Weights of a small GPT-style language model, trained from scratch on English Wikipedia.
Size: 2 heads of 128, vocabulary 25164, 31.6M parameters.
Architecture: learned positions, no biases in attention or MLP, untied embeddings, capped logits.
Each number is 50 + 10 x the weight over its row's rms, rounded and kept within 0 to 99. Layers, rows and columns count from 0. The size before them is the row's rms in percent of the matrix's.

# layer 2 MLP up, 768x384, rms 0.0679, rows 275-347, columns 288-335
095:62 45 41 58 51 51 36 51 41 59 45 50 51 37 69 64 48 51 47 44 54 46 38 66 57 72 51 41 64 56 49 49 47 42 32 77 60 50 49 64 53 66 56 50 54 59 59 43
112:53 48 29 45 41 48 46 64 61 55 48 29 80 63 54 51 57 34 40 70 44 25 58 39 59 67 43 53 44 54 55 47 40 38 50 52 60 21 78 40 51 53 59 48 61 40 42 52
102:50 49 32 48 57 63 47 64 46 65 41 56 48 49 45 56 34 52 60 40 47 39 53 54 52 43 56 47 44 58 44 57 43 49 70 64 47 41 47 39 69 42 38 33 25 48 35 45
093:22 40 61 64 60 40 32 41 54 52 45 56 60 52 50 41 63 39 50 67 50 41 43 53 62 51 57 45 73 59 65 55 62 66 73 42 37 45 54 67 49 46 42 30 28 58 43 45
103:32 48 50 52 47 46 50 55 45 59 58 32 45 42 43 37 33 70 41 45 52 48 47 48 28 27 50 47 60 49 47 66 44 43 54 59 44 52 48 39 56 41 53 59 54 45 31 54
105:51 56 59 43 58 45 71 47 63 47 22 45 43 57 68 39 54 48 57 41 30 51 57 42 41 58 61 42 48 33 68 55 47 47 58 49 39 48 61 59 46 61 59 56 38 61 39 44
100:49 64 67 42 42 79 48 64 48 48 53 39 56 27 47 60 54 60 33 42 42 37 49 48 46 44 40 45 46 51 52 47 48 64 54 37 34 41 64 29 42 57 35 51 51 45 33 52
102:51 62 52 46 33 51 44 68 57 61 41 40 59 44 65 53 54 63 49 53 46 45 65 41 39 54 44 56 46 39 44 41 45 60 54 26 52 24 45 44 61 39 63 56 52 53 48 52
109:52 50 55 50 57 53 57 37 56 53 57 40 49 46 33 52 35 38 59 59 60 21 51 66 47 49 37 44 48 38 50 41 39 49 48 48 50 48 37 59 59 40 49 49 42 58 71 38
117:37 42 57 54 41 36 69 28 48 33 41 39 55 56 49 35 49 46 63 26 50 53 49 66 53 49 62 52 67 47 52 31 57 52 58 43 48 53 37 59 42 51 57 61 45 45 37 39
094:43 52 44 57 58 46 42 46 59 53 54 65 45 43 63 44 47 63 42 46 67 27 42 55 25 30 47 60 65 48 54 48 32 36 49 35 62 42 64 48 57 39 61 60 48 43 41 42
100:49 39 61 64 50 51 55 26 55 40 36 57 49 62 60 70 42 47 36 39 35 41 48 52 45 58 53 34 54 41 49 51 27 41 53 51 42 49 44 56 44 52 27 43 59 57 61 46
093:76 59 35 51 64 47 47 57 48 63 32 54 47 51 59 50 46 34 49 42 56 43 63 51 50 53 61 45 43 44 61 52 53 32 67 63 43 53 56 56 38 51 34 69 68 62 42 33
111:46 33 70 47 47 51 42 47 56 57 69 59 39 53 61 48 29 47 63 64 33 63 54 44 46 54 51 43 48 40 42 47 52 53 49 53 50 45 31 31 57 27 51 50 59 66 47 40
095:47 52 43 41 52 37 62 50 58 56 37 44 62 51 40 33 44 56 59 38 46 47 42 58 53 66 50 72 54 31 59 67 48 56 55 39 64 53 42 32 48 47 48 58 47 41 59 36
105:47 42 47 56 42 36 33 52 38 45 55 41 45 61 42 56 49 67 62 41 38 53 63 68 44 51 51 32 47 28 50 64 34 46 47 69 48 43 64 55 61 51 50 44 48 37 44 44
106:55 42 57 43 47 51 46 33 22 42 59 66 48 57 38 53 48 49 68 62 38 58 44 46 45 52 51 47 70 45 48 34 55 46 48 55 34 51 41 40 57 42 53 58 60 40 53 38
101:51 49 47 43 53 60 57 59 67 56 67 41 43 50 52 47 50 39 53 35 36 40 54 50 60 74 47 59 59 66 46 68 50 73 53 63 54 49 62 38 43 56 65 40 44 43 44 50
103:56 36 41 38 52 55 41 55 39 62 38 50 54 60 59 39 82 47 53 40 41 44 66 55 63 61 44 58 47 57 63 48 53 48 37 49 29 47 41 37 62 46 47 45 52 36 46 43
102:43 55 47 54 42 46 47 42 47 45 55 46 50 50 48 59 61 35 60 32 52 34 47 51 49 55 58 38 58 49 53 41 38 55 41 50 37 57 53 50 41 47 48 41 43 49 65 52
102:40 45 50 45 67 39 59 53 51 58 55 60 61 58 79 65 57 46 56 58 64 59 63 54 54 28 55 44 55 57 38 54 41 49 62 48 59 28 41 55 44 44 55 62 57 33 72 58
095:40 38 50 33 50 41 67 59 47 42 36 67 32 58 56 36 41 52 19 51 46 54 54 56 31 56 51 48 43 57 68 44 57 55 57 59 50 63 38 29 44 60 54 43 56 44 65 66
094:37 35 60 33 53 54 50 46 46 67 48 68 62 48 62 43 39 32 69 55 38 62 61 56 36 63 45 49 50 65 52 58 34 55 47 38 49 49 38 52 35 49 62 42 46 50 47 34
105:53 52 46 38 47 38 59 65 50 48 31 57 51 59 35 59 49 55 39 57 44 36 53 65 56 70 49 50 55 51 43 46 46 62 51 39 45 41 52 51 38 70 45 33 49 50 47 43
104:38 38 48 50 56 50 56 55 54 40 39 50 33 42 61 53 44 43 48 52 26 60 58 49 40 68 57 37 60 38 60 67 45 55 57 60 55 56 38 46 53 44 56 38 45 51 56 45
084:60 42 57 46 57 56 37 56 63 57 53 47 52 60 55 50 55 48 64 58 55 56 39 52 51 55 44 46 50 70 50 54 48 52 30 54 46 54 50 56 69 56 49 49 58 52 51 50
107:60 45 60 39 60 45 75 40 52 43 48 40 39 45 43 65 47 33 56 47 44 37 58 46 56 42 44 43 40 55 44 49 51 50 51 41 49 46 45 62 34 47 56 44 68 48 39 49
092:55 43 49 48 40 42 26 40 51 45 55 62 45 37 53 80 42 68 40 33 49 50 57 46 68 41 44 68 55 64 37 31 61 66 53 61 45 38 59 47 59 48 54 35 40 68 58 59
109:50 56 63 35 58 48 56 34 40 46 40 49 57 49 47 44 55 36 59 39 37 45 60 83 64 30 48 40 56 60 50 54 54 36 48 57 49 45 44 55 46 62 52 42 42 56 60 37
094:58 57 40 37 33 42 53 41 71 53 49 25 62 54 43 47 58 48 27 57 67 40 44 68 26 81 61 47 49 47 42 47 26 67 62 21 48 54 57 36 34 61 41 33 44 47 53 42
095:66 43 51 48 56 48 30 52 70 35 64 47 31 55 65 39 51 39 62 53 40 53 50 40 44 40 55 68 55 25 54 60 49 48 55 42 54 48 56 50 59 56 40 58 44 36 42 47
089:50 39 52 62 52 52 43 43 23 58 69 52 53 62 54 61 44 37 35 51 32 38 63 39 60 57 56 39 48 61 38 48 45 50 48 68 63 59 54 37 46 43 50 52 53 65 41 46
100:59 44 58 46 36 53 42 67 48 43 41 66 44 47 40 54 56 39 64 48 39 74 64 35 53 51 42 24 48 68 63 32 58 53 47 68 54 43 54 58 62 46 50 49 51 58 53 40
085:38 42 67 41 46 47 32 46 54 45 55 37 36 43 63 55 60 48 60 38 54 48 64 54 42 56 38 52 43 38 54 38 36 37 36 59 57 35 52 46 41 48 58 54 60 50 60 68
098:46 52 50 42 49 41 59 39 22 41 49 45 47 55 46 41 48 32 65 56 36 50 52 52 56 35 47 52 45 50 50 49 60 58 42 60 68 62 28 56 42 60 62 63 46 58 56 45
100:70 54 55 43 46 58 47 54 42 51 49 57 64 56 30 44 49 50 33 43 51 54 69 34 50 46 43 47 48 51 57 43 36 50 52 38 66 55 60 35 58 73 66 53 37 46 46 47
097:61 32 40 53 44 60 50 49 40 54 38 53 53 58 57 58 42 44 37 76 44 42 66 61 51 25 72 24 55 74 54 59 54 53 44 42 54 56 56 45 54 62 72 41 40 67 58 47
104:37 45 44 41 44 24 46 47 63 56 61 71 60 30 52 46 48 56 48 36 47 63 44 47 42 55 42 46 66 43 51 55 45 50 68 46 50 56 51 37 45 45 47 63 49 45 56 47
074:45 54 50 64 53 36 32 48 61 62 47 54 51 77 56 49 35 67 63 44 45 56 48 64 56 48 47 57 40 50 38 47 61 54 38 44 47 49 41 49 46 43 47 61 56 50 41 52
109:50 51 51 52 53 51 49 36 38 55 40 40 57 61 60 32 58 49 65 46 47 41 35 53 47 56 41 35 45 56 64 50 46 60 47 57 40 41 52 42 57 57 31 49 59 60 53 64
073:61 49 54 40 36 48 33 55 52 65 56 47 43 66 60 48 51 58 45 61 44 51 43 54 57 60 65 63 39 49 44 65 50 45 42 63 50 49 45 42 53 60 39 46 50 59 45 43
097:33 42 58 76 56 53 53 52 50 37 58 35 40 34 45 56 54 59 48 60 39 35 46 55 66 60 35 52 55 42 55 51 49 59 49 48 70 43 46 45 52 33 50 28 37 54 49 51
100:54 47 49 69 47 56 57 51 57 60 64 46 47 54 46 47 45 46 53 57 45 61 46 44 45 58 38 33 40 42 52 30 76 53 38 79 52 52 64 49 58 45 49 54 57 46 40 21
102:48 33 48 59 54 54 33 47 55 61 39 55 42 55 45 43 49 63 46 50 63 43 38 63 40 42 74 61 59 42 33 55 51 41 49 74 60 69 49 54 61 48 55 50 59 57 52 58
093:63 39 50 54 46 60 47 48 37 69 48 56 49 37 54 44 68 62 47 56 54 49 29 30 66 49 54 57 44 44 66 37 44 46 34 34 56 54 37 34 52 50 62 44 65 68 52 49
098:38 64 29 54 58 29 38 41 44 46 56 47 40 58 51 65 54 66 55 34 53 52 45 46 61 43 35 59 49 50 63 45 47 55 41 47 50 59 40 60 56 58 60 35 56 51 46 45
084:27 42 43 53 49 59 50 46 67 40 50 47 51 43 62 59 45 46 48 29 58 44 32 68 55 43 34 64 50 59 61 54 39 49 40 55 51 51 45 49 48 38 55 40 40 41 62 42
101:53 48 42 58 61 73 71 40 52 45 39 63 40 44 38 44 32 41 52 54 51 28 49 79 47 46 41 49 47 75 40 54 53 57 50 59 64 37 60 43 58 41 48 61 52 45 40 37
104:51 56 50 38 45 55 53 43 48 55 56 61 49 47 30 33 43 65 41 42 52 40 56 54 47 57 35 53 60 59 43 60 37 52 54 46 42 48 53 73 76 66 69 52 53 45 45 64
101:69 59 44 37 51 55 48 54 43 55 49 54 52 58 51 36 46 49 45 58 56 20 54 56 63 42 57 47 50 70 45 56 61 51 37 44 37 56 59 26 45 58 57 52 49 38 38 48
090:61 68 64 44 31 70 52 53 31 54 75 78 50 56 43 64 43 53 34 58 52 53 71 54 52 16 51 42 39 41 41 46 51 43 48 57 39 49 55 55 57 55 39 67 31 69 49 48
087:70 36 43 39 65 59 53 58 69 57 65 60 46 45 67 44 50 51 63 34 34 43 38 32 39 58 49 49 40 50 59 53 56 50 45 40 46 44 50 50 27 48 38 58 53 47 53 40
103:55 50 49 55 42 64 61 50 37 38 73 67 59 41 52 52 36 45 47 54 36 64 51 41 45 35 54 63 37 43 40 50 44 51 41 31 44 64 58 29 34 49 52 61 44 60 55 55
098:62 36 44 46 54 47 50 21 45 44 44 66 38 46 40 57 58 48 36 52 38 43 56 65 60 58 45 38 63 44 57 45 53 56 54 47 51 52 50 51 67 66 40 49 70 68 63 59
101:67 56 43 60 61 57 44 53 65 56 51 49 43 64 65 56 49 31 56 46 50 45 58 69 49 51 45 57 41 54 55 44 32 53 50 42 61 42 47 51 25 61 45 55 55 74 55 34
117:63 60 53 39 40 36 64 51 54 51 46 41 32 51 48 44 52 55 47 49 51 53 60 65 43 45 47 31 71 54 60 44 47 56 68 51 63 47 43 59 24 59 58 43 66 61 53 43
109:40 56 56 45 51 60 53 46 29 60 57 33 41 57 41 47 57 42 75 55 54 53 67 65 59 60 43 53 46 35 53 53 53 47 50 58 50 46 52 36 52 36 32 51 53 48 53 60
098:48 43 41 45 60 60 57 58 49 54 51 36 75 57 43 54 44 52 58 41 51 46 59 69 57 41 41 61 59 41 39 43 82 39 30 60 71 58 47 32 35 54 41 56 55 46 38 32
094:53 54 50 63 54 43 37 45 51 52 56 48 39 50 45 28 31 48 52 54 61 49 44 43 53 56 58 51 26 51 57 56 49 39 68 62 59 30 48 42 45 53 27 47 46 47 60 45
092:50 59 53 32 54 45 56 57 47 48 49 40 38 61 48 39 33 46 35 47 54 46 61 38 54 49 47 45 47 42 59 61 48 34 48 62 67 60 35 49 58 51 66 62 45 64 59 49
106:44 48 61 40 58 45 49 47 47 32 60 23 47 49 57 48 55 73 58 41 40 50 42 30 47 51 43 57 59 43 44 47 39 31 55 32 33 45 61 37 41 25 60 64 47 54 51 54
111:45 74 51 60 49 38 65 46 27 51 41 54 33 54 56 58 52 40 53 39 50 47 51 70 63 37 72 48 40 49 44 36 51 38 61 50 52 44 55 49 39 60 47 53 40 55 61 46
117:42 47 38 46 39 42 41 52 54 51 48 40 63 49 55 56 59 52 45 46 58 47 53 57 38 60 41 45 46 61 51 30 45 35 64 70 58 49 48 43 67 46 44 65 78 30 62 45
095:46 54 41 58 72 30 53 56 55 50 47 47 62 43 57 54 30 47 64 37 50 38 54 71 49 52 52 47 61 68 58 60 44 63 49 38 64 39 46 48 45 56 52 33 34 72 53 50
097:45 36 49 32 68 46 70 42 44 46 33 65 38 44 47 50 43 44 63 51 45 62 66 53 70 56 57 45 52 58 53 40 56 47 41 41 54 68 58 46 57 52 40 47 51 51 38 47
104:46 53 43 32 28 31 59 41 48 35 57 50 36 55 49 45 45 38 33 55 51 49 55 52 50 47 68 28 69 37 69 58 62 52 54 59 68 51 52 49 54 64 46 53 63 47 64 44
108:47 44 51 51 56 41 47 66 46 47 61 61 62 43 46 42 41 37 55 54 61 35 48 27 47 52 49 36 82 54 67 45 44 41 54 51 55 56 71 45 37 69 67 51 45 36 35 65
106:49 50 64 75 62 50 56 54 43 36 59 42 33 45 60 66 46 56 57 40 60 61 41 64 47 59 41 60 43 47 33 41 54 67 45 42 68 39 50 40 45 29 35 32 60 57 32 45
096:44 58 40 57 62 40 65 52 52 54 45 46 21 54 76 61 46 40 36 34 37 39 62 54 40 74 52 50 67 41 61 34 62 74 37 67 52 59 40 49 39 58 62 60 62 37 56 72
103:64 42 52 43 46 40 52 47 54 26 64 58 30 53 66 59 53 54 56 55 53 44 54 56 71 41 45 56 39 58 34 23 49 54 43 46 62 50 41 53 59 28 48 43 49 55 43 46
107:28 38 54 59 48 62 63 52 51 43 59 57 31 48 50 50 48 61 39 47 45 63 64 71 51 67 64 47 68 44 46 38 68 30 24 45 63 42 52 73 58 49 62 36 49 48 54 58
094:41 39 62 63 37 45 55 64 51 23 56 42 54 58 48 58 46 45 51 34 49 40 53 60 55 50 50 51 47 48 50 49 37 44 34 52 46 50 65 50 39 49 40 52 47 59 42 39
111:41 36 57 45 57 49 45 59 64 60 58 51 55 47 66 35 33 53 44 50 49 52 60 57 50 54 41 43 59 65 44 33 55 58 38 53 43 62 44 69 45 37 65 62 53 56 39 41
# layer 2 MLP down (transposed), 768x384, rms 0.0646, rows 275-346, columns 288-335
090:24 45 70 46 45 58 60 61 43 46 54 49 55 54 25 45 56 38 53 49 34 56 52 50 40 35 55 59 26 65 54 55 55 61 70 35 43 48 61 29 51 43 50 34 40 40 44 64
103:58 52 59 59 65 58 59 31 42 39 53 66 31 44 35 49 37 58 47 32 67 60 40 49 34 43 42 54 49 34 42 47 55 65 59 40 50 66 38 57 37 33 47 54 49 48 57 38
096:45 53 62 51 46 50 48 37 50 27 65 44 40 42 57 52 41 56 49 71 48 48 43 48 51 49 51 57 49 38 60 50 42 48 33 37 45 51 49 44 44 65 59 54 62 38 69 55
090:65 54 60 46 39 44 49 70 52 35 42 52 42 55 47 52 40 48 50 43 63 46 56 50 56 44 53 67 31 38 40 40 41 49 35 48 67 38 54 45 59 52 68 63 64 45 55 51
103:69 40 58 42 57 64 48 47 70 37 59 62 62 73 54 59 52 41 67 61 45 55 47 59 61 54 51 47 40 57 41 36 63 55 54 42 51 40 62 61 37 57 57 48 54 55 57 51
108:35 55 55 51 28 52 61 60 58 62 49 59 27 44 54 53 60 40 57 57 50 53 53 57 43 51 58 63 54 28 50 31 48 52 40 32 66 49 40 44 41 48 70 47 47 46 48 44
097:47 42 34 46 62 11 54 36 54 44 64 49 53 59 51 35 40 49 69 56 57 74 50 52 61 51 65 46 49 46 43 58 50 50 48 75 55 74 57 57 64 51 58 54 59 63 63 58
105:43 59 63 64 54 37 57 26 51 46 66 58 53 49 59 57 44 46 42 38 52 51 48 66 30 53 50 50 40 51 70 44 46 31 56 58 52 71 37 59 28 58 39 27 48 55 42 57
097:43 51 46 44 56 42 50 62 38 53 46 65 67 49 69 54 61 49 41 39 48 85 40 45 57 41 69 42 51 63 53 53 62 53 48 41 34 43 60 51 42 65 51 49 44 61 33 59
109:41 71 50 49 58 56 47 65 54 58 42 64 55 44 49 79 56 40 46 53 48 48 51 53 44 56 59 46 37 67 44 53 46 34 51 59 50 58 67 57 60 52 48 55 50 63 67 70
093:49 39 52 56 36 60 59 52 36 44 53 38 57 48 37 70 54 44 58 66 23 57 54 38 64 70 50 40 33 49 42 52 67 61 49 75 40 54 33 46 54 56 37 32 38 51 59 58
095:53 61 45 39 57 47 43 52 28 50 60 51 50 48 42 27 44 59 68 55 46 44 55 46 53 44 41 49 35 64 55 45 68 64 39 51 52 40 59 43 52 47 64 58 46 51 39 39
098:43 69 60 45 32 40 54 50 57 45 46 57 50 37 49 61 63 57 60 57 38 56 31 63 56 62 34 57 54 56 47 40 56 49 52 39 68 52 44 55 30 59 53 48 49 50 47 52
098:54 69 31 55 54 50 60 72 45 45 41 46 46 48 55 57 70 54 28 52 54 46 54 52 45 47 49 45 66 64 54 53 58 50 56 50 60 50 62 64 48 69 61 57 48 35 50 53
091:48 58 49 53 52 63 35 48 36 52 61 61 48 59 66 59 57 50 62 62 46 43 59 49 46 48 56 45 31 54 30 41 54 47 34 63 43 59 49 62 51 43 47 56 52 62 47 60
093:44 49 57 53 51 58 70 50 53 58 46 48 63 50 63 44 49 45 46 52 64 43 33 35 56 54 50 60 54 62 49 45 55 69 57 22 54 54 32 41 33 49 58 57 57 53 54 68
105:54 39 32 59 46 54 81 51 50 47 48 59 36 56 67 51 47 50 41 67 62 34 44 45 52 51 54 57 36 54 54 52 68 58 64 50 73 39 47 64 56 64 57 57 43 57 56 43
092:42 61 51 56 64 47 56 52 40 46 28 61 51 48 54 53 52 47 52 67 58 62 54 61 43 32 53 30 41 38 48 45 60 30 40 35 43 53 48 58 56 55 34 61 65 52 59 44
113:54 27 64 62 48 50 50 68 55 53 54 59 68 36 38 68 42 47 49 68 67 55 62 54 51 47 63 64 59 63 40 38 41 33 50 71 63 36 40 57 49 36 48 56 58 60 45 53
099:56 36 57 62 61 59 51 56 54 55 31 40 51 48 56 26 58 61 52 76 50 53 42 49 39 42 30 58 42 55 58 58 38 61 57 48 53 49 43 47 54 64 46 43 34 45 36 50
134:43 54 72 53 52 60 45 54 60 42 55 57 40 47 40 48 33 36 39 44 32 36 52 48 50 44 44 60 44 59 77 38 65 47 32 60 44 56 55 46 41 49 46 50 48 53 31 41
103:54 70 51 61 53 48 25 41 41 55 53 39 47 49 35 69 49 64 72 55 26 37 54 58 63 50 34 45 51 44 31 51 42 46 41 38 43 49 50 63 50 50 51 56 46 50 36 37
087:58 59 32 60 35 50 44 47 41 39 61 33 41 64 48 52 60 51 43 60 58 61 44 44 81 43 56 40 45 42 47 47 56 46 40 69 52 51 46 61 50 49 42 52 57 54 57 50
099:46 49 54 51 57 64 44 31 44 45 74 44 46 39 59 58 53 37 76 46 59 72 42 41 40 25 53 37 57 37 42 53 46 54 63 61 50 53 40 57 46 43 56 62 47 58 55 65
110:44 42 69 44 56 42 47 50 77 55 54 58 49 38 39 60 39 55 69 47 57 32 59 66 30 40 66 63 44 57 63 55 48 48 48 47 37 52 57 60 48 57 45 62 45 64 57 58
110:40 50 49 54 45 48 68 50 49 61 41 34 49 55 51 47 34 67 50 42 53 28 61 60 35 44 42 46 59 44 51 56 57 56 56 50 77 53 37 49 32 66 38 53 37 44 45 56
111:50 65 37 38 55 54 36 48 48 67 37 55 59 53 61 40 45 72 44 41 54 65 34 67 53 61 63 50 56 55 53 46 42 70 44 56 51 67 36 41 70 59 34 41 33 54 56 40
093:51 52 65 66 58 62 59 53 59 52 49 40 50 59 39 29 56 27 48 57 49 60 49 62 34 50 43 46 58 44 49 67 45 40 46 44 55 56 57 56 47 52 50 63 61 47 42 51
108:49 63 51 65 32 37 50 43 54 45 34 44 40 43 44 67 32 51 42 54 49 49 42 54 49 48 67 50 52 53 40 48 59 52 53 57 41 64 48 58 63 49 54 43 45 72 33 51
091:40 47 50 60 56 50 42 44 23 50 49 68 45 50 62 42 46 46 58 37 43 59 67 26 63 25 46 57 47 54 50 58 71 35 54 69 55 41 49 66 62 39 42 56 54 60 52 43
102:49 46 44 65 41 50 60 39 26 55 38 61 61 30 35 63 65 64 53 62 45 42 45 52 32 44 52 39 43 69 54 52 53 45 39 40 41 45 38 42 69 40 59 52 58 46 63 41
095:54 37 54 49 30 40 61 50 53 50 50 31 50 67 54 40 66 53 68 53 60 67 45 65 35 53 58 45 46 42 61 49 54 66 47 31 45 51 47 50 50 64 30 39 39 48 57 41
099:40 59 60 40 63 48 63 38 58 70 57 42 63 54 68 50 52 49 47 65 66 32 32 55 46 46 62 61 61 38 42 68 64 47 52 39 48 53 55 32 49 46 56 41 47 55 45 67
091:62 68 37 45 41 56 62 70 42 50 50 60 60 45 46 42 39 43 43 53 40 59 53 51 61 54 61 47 46 41 56 55 62 66 63 35 39 65 50 48 57 51 53 37 56 44 67 31
099:55 54 57 44 56 51 50 56 69 56 39 77 45 46 57 61 56 48 44 33 59 47 70 62 49 63 51 41 60 43 54 53 39 44 48 47 39 27 62 61 52 42 53 34 49 41 36 48
094:35 43 59 58 40 48 53 54 50 50 40 47 47 48 65 49 40 54 63 47 48 42 53 60 45 51 49 48 33 53 38 48 68 54 40 68 50 55 48 62 59 34 32 40 54 40 50 44
093:47 51 65 49 55 47 58 39 52 42 43 52 46 32 40 43 71 47 50 42 39 72 44 47 54 76 25 59 55 33 46 48 48 52 49 53 45 44 52 42 65 53 31 49 40 41 52 46
128:51 44 49 59 49 40 29 33 54 37 43 36 56 67 48 48 50 61 45 53 42 31 60 61 41 46 47 54 59 48 28 67 58 26 52 72 54 35 53 51 43 55 40 53 52 53 60 52
090:39 28 38 45 46 50 49 63 45 49 53 77 58 44 50 46 52 46 60 49 47 52 46 37 47 45 55 51 71 51 60 55 51 45 65 38 55 49 61 50 43 50 43 48 52 51 55 63
099:47 67 47 37 52 49 44 55 66 26 56 60 40 44 36 46 44 50 31 56 45 47 73 48 67 33 60 52 51 50 46 53 58 45 45 66 31 49 57 53 49 56 73 74 44 51 37 41
058:52 28 56 53 62 65 72 50 54 38 38 42 62 33 34 31 51 44 51 48 59 43 45 41 52 28 39 47 60 52 54 34 59 54 39 55 57 48 51 43 57 30 50 53 61 43 65 58
089:65 63 53 35 47 31 47 46 63 72 38 56 63 50 54 51 46 51 51 35 54 48 56 36 38 48 57 49 48 44 55 38 57 43 50 49 36 53 50 44 60 59 38 54 56 45 52 43
103:67 54 62 36 61 56 47 56 56 44 50 62 50 33 48 54 46 56 38 41 54 45 69 65 41 50 66 55 46 37 46 82 34 74 60 45 45 40 53 46 50 48 44 39 27 59 73 66
097:32 67 55 57 47 44 60 49 27 45 61 50 59 34 60 68 34 35 57 52 29 50 48 54 49 49 40 45 46 72 56 44 45 64 45 32 33 40 53 50 51 53 62 40 48 42 34 53
092:58 49 46 44 62 45 58 56 64 59 58 43 42 48 48 49 51 58 60 66 43 47 43 52 61 66 57 52 43 56 53 60 41 53 42 51 36 58 47 35 46 36 50 63 49 56 44 52
109:41 41 74 56 47 65 60 55 58 56 41 41 38 30 51 49 43 43 47 53 48 44 57 79 36 54 52 33 58 62 31 60 58 37 62 56 47 39 53 39 50 55 40 54 31 43 46 44
066:60 45 42 48 55 61 47 50 34 57 40 50 64 44 38 46 48 56 67 70 43 56 64 44 42 66 56 40 55 47 52 47 63 59 55 36 51 41 51 54 52 55 45 52 68 58 43 68
097:40 47 45 51 48 33 23 65 51 45 47 56 44 44 59 75 61 62 45 36 45 62 41 30 47 61 66 51 49 36 51 55 50 45 33 35 37 51 58 56 33 61 63 54 48 61 64 64
101:62 43 45 64 54 44 40 62 49 58 45 35 51 42 52 73 52 24 60 52 47 59 35 41 50 52 54 58 37 49 55 50 51 46 45 54 52 41 57 41 27 54 32 44 42 53 52 42
094:43 51 44 59 46 53 45 48 51 44 42 31 43 37 37 56 58 58 47 44 42 56 48 51 31 64 36 57 43 35 59 41 45 47 46 63 51 44 51 66 51 59 31 57 52 66 46 65
090:43 63 47 52 49 39 39 55 50 73 18 35 48 35 50 47 39 52 46 44 46 59 42 52 45 63 52 58 47 51 46 39 54 71 54 63 57 56 54 34 56 42 41 49 64 39 51 52
090:38 62 61 69 38 46 46 50 38 33 35 51 51 56 35 79 53 44 45 60 57 61 55 62 48 50 47 56 50 75 55 50 47 54 64 59 42 55 48 57 52 61 56 34 35 44 63 59
098:58 44 56 58 63 50 48 57 56 76 40 39 51 60 50 58 60 64 52 41 68 54 53 72 39 58 40 30 42 59 53 34 44 52 65 50 56 56 43 84 59 60 43 32 56 56 36 43
093:50 37 55 54 48 40 54 64 52 65 79 44 71 71 51 48 38 56 65 49 69 65 45 29 44 46 51 51 49 52 57 45 50 56 38 50 44 57 40 49 40 49 56 57 31 32 29 48
123:57 39 53 64 61 61 34 61 55 57 54 49 61 79 36 52 56 38 49 55 54 45 52 59 40 36 50 58 47 52 48 65 38 53 52 43 48 42 58 46 36 61 55 40 51 44 65 47
118:30 54 46 41 61 55 45 37 45 66 54 62 51 39 45 41 33 45 50 35 49 58 51 55 53 46 64 46 44 46 59 50 62 64 41 55 54 46 44 42 70 65 67 50 40 36 62 53
099:52 44 63 60 58 54 42 60 64 50 48 65 57 38 66 48 52 53 30 41 40 53 51 49 49 45 75 40 48 59 40 42 38 47 57 37 44 41 51 57 56 56 67 45 33 61 35 47
091:49 42 59 66 41 58 47 47 46 53 46 61 31 45 54 61 55 46 33 62 48 53 45 28 46 69 66 43 47 45 63 62 33 52 57 41 33 49 56 69 70 33 64 52 46 47 52 63
092:43 59 44 54 40 61 55 60 41 60 41 56 49 44 55 68 63 57 50 52 36 58 51 50 33 49 41 49 68 38 42 52 53 66 24 39 37 70 55 57 39 41 69 49 58 54 43 50
093:56 38 50 70 58 45 57 53 52 54 64 56 44 39 50 62 77 59 57 59 47 54 51 50 48 47 41 52 49 59 37 48 56 62 47 41 36 49 72 41 43 46 45 36 59 32 31 45
096:49 48 43 70 50 51 54 51 41 64 32 71 57 40 48 47 48 35 67 60 58 45 55 64 51 44 55 41 42 52 54 46 54 68 61 72 60 48 30 55 54 77 32 32 47 38 47 55
113:49 41 42 48 34 44 41 41 51 50 35 35 56 29 46 57 59 57 49 55 50 43 61 39 42 37 43 33 38 46 52 54 53 57 52 66 59 50 42 44 54 60 58 41 61 60 56 57
128:61 46 57 68 42 59 37 73 46 44 45 52 68 49 48 60 58 53 48 50 57 45 60 67 47 54 28 57 60 71 48 37 39 56 55 54 57 39 54 53 49 50 52 76 45 50 44 59
093:33 48 51 47 43 67 45 48 67 44 55 43 31 44 36 48 48 52 35 52 57 50 41 53 59 53 68 51 59 47 32 45 68 51 52 57 44 52 73 47 43 39 46 57 62 54 34 56
104:56 52 54 44 52 43 49 40 51 32 67 50 78 46 52 36 28 46 48 42 46 40 47 47 55 61 50 63 41 51 47 38 60 54 32 64 48 45 63 41 49 34 52 50 56 60 47 62
100:53 31 64 63 64 54 54 58 56 51 58 50 53 52 62 58 53 50 56 45 46 42 63 57 49 61 43 57 35 60 33 59 36 53 49 40 42 57 41 64 42 35 53 46 47 47 36 44
108:60 58 56 31 62 64 59 33 47 55 49 46 38 54 44 55 54 60 41 45 49 74 59 60 56 48 45 65 29 37 46 52 66 58 49 51 50 47 42 47 71 37 40 55 52 64 61 36
111:54 53 59 47 65 63 52 65 41 46 41 60 45 63 44 29 42 58 48 51 51 38 48 63 68 41 40 62 47 57 73 49 46 50 52 68 59 64 46 55 41 58 48 67 54 49 46 70
110:62 44 60 47 35 53 41 60 57 50 47 54 67 62 44 39 54 61 67 62 72 52 47 69 48 42 37 47 44 57 48 56 53 30 55 36 32 53 66 44 62 52 47 35 35 55 50 31
104:30 54 52 57 54 60 45 44 53 57 35 53 53 47 39 55 30 49 37 49 33 63 37 58 36 49 54 50 59 45 55 69 50 44 55 52 39 55 64 47 42 60 39 48 64 57 55 69
090:76 52 48 42 50 32 42 48 52 50 49 46 52 60 50 58 55 25 63 51 59 41 31 24 54 34 38 59 40 59 45 70 29 68 72 45 43 51 47 34 51 53 35 48 49 53 56 60
090:51 65 30 40 52 54 54 29 53 63 43 45 51 35 47 53 56 60 47 61 53 50 53 43 36 56 46 44 60 37 49 44 48 65 77 45 57 62 51 54 52 55 59 44 56 39 71 51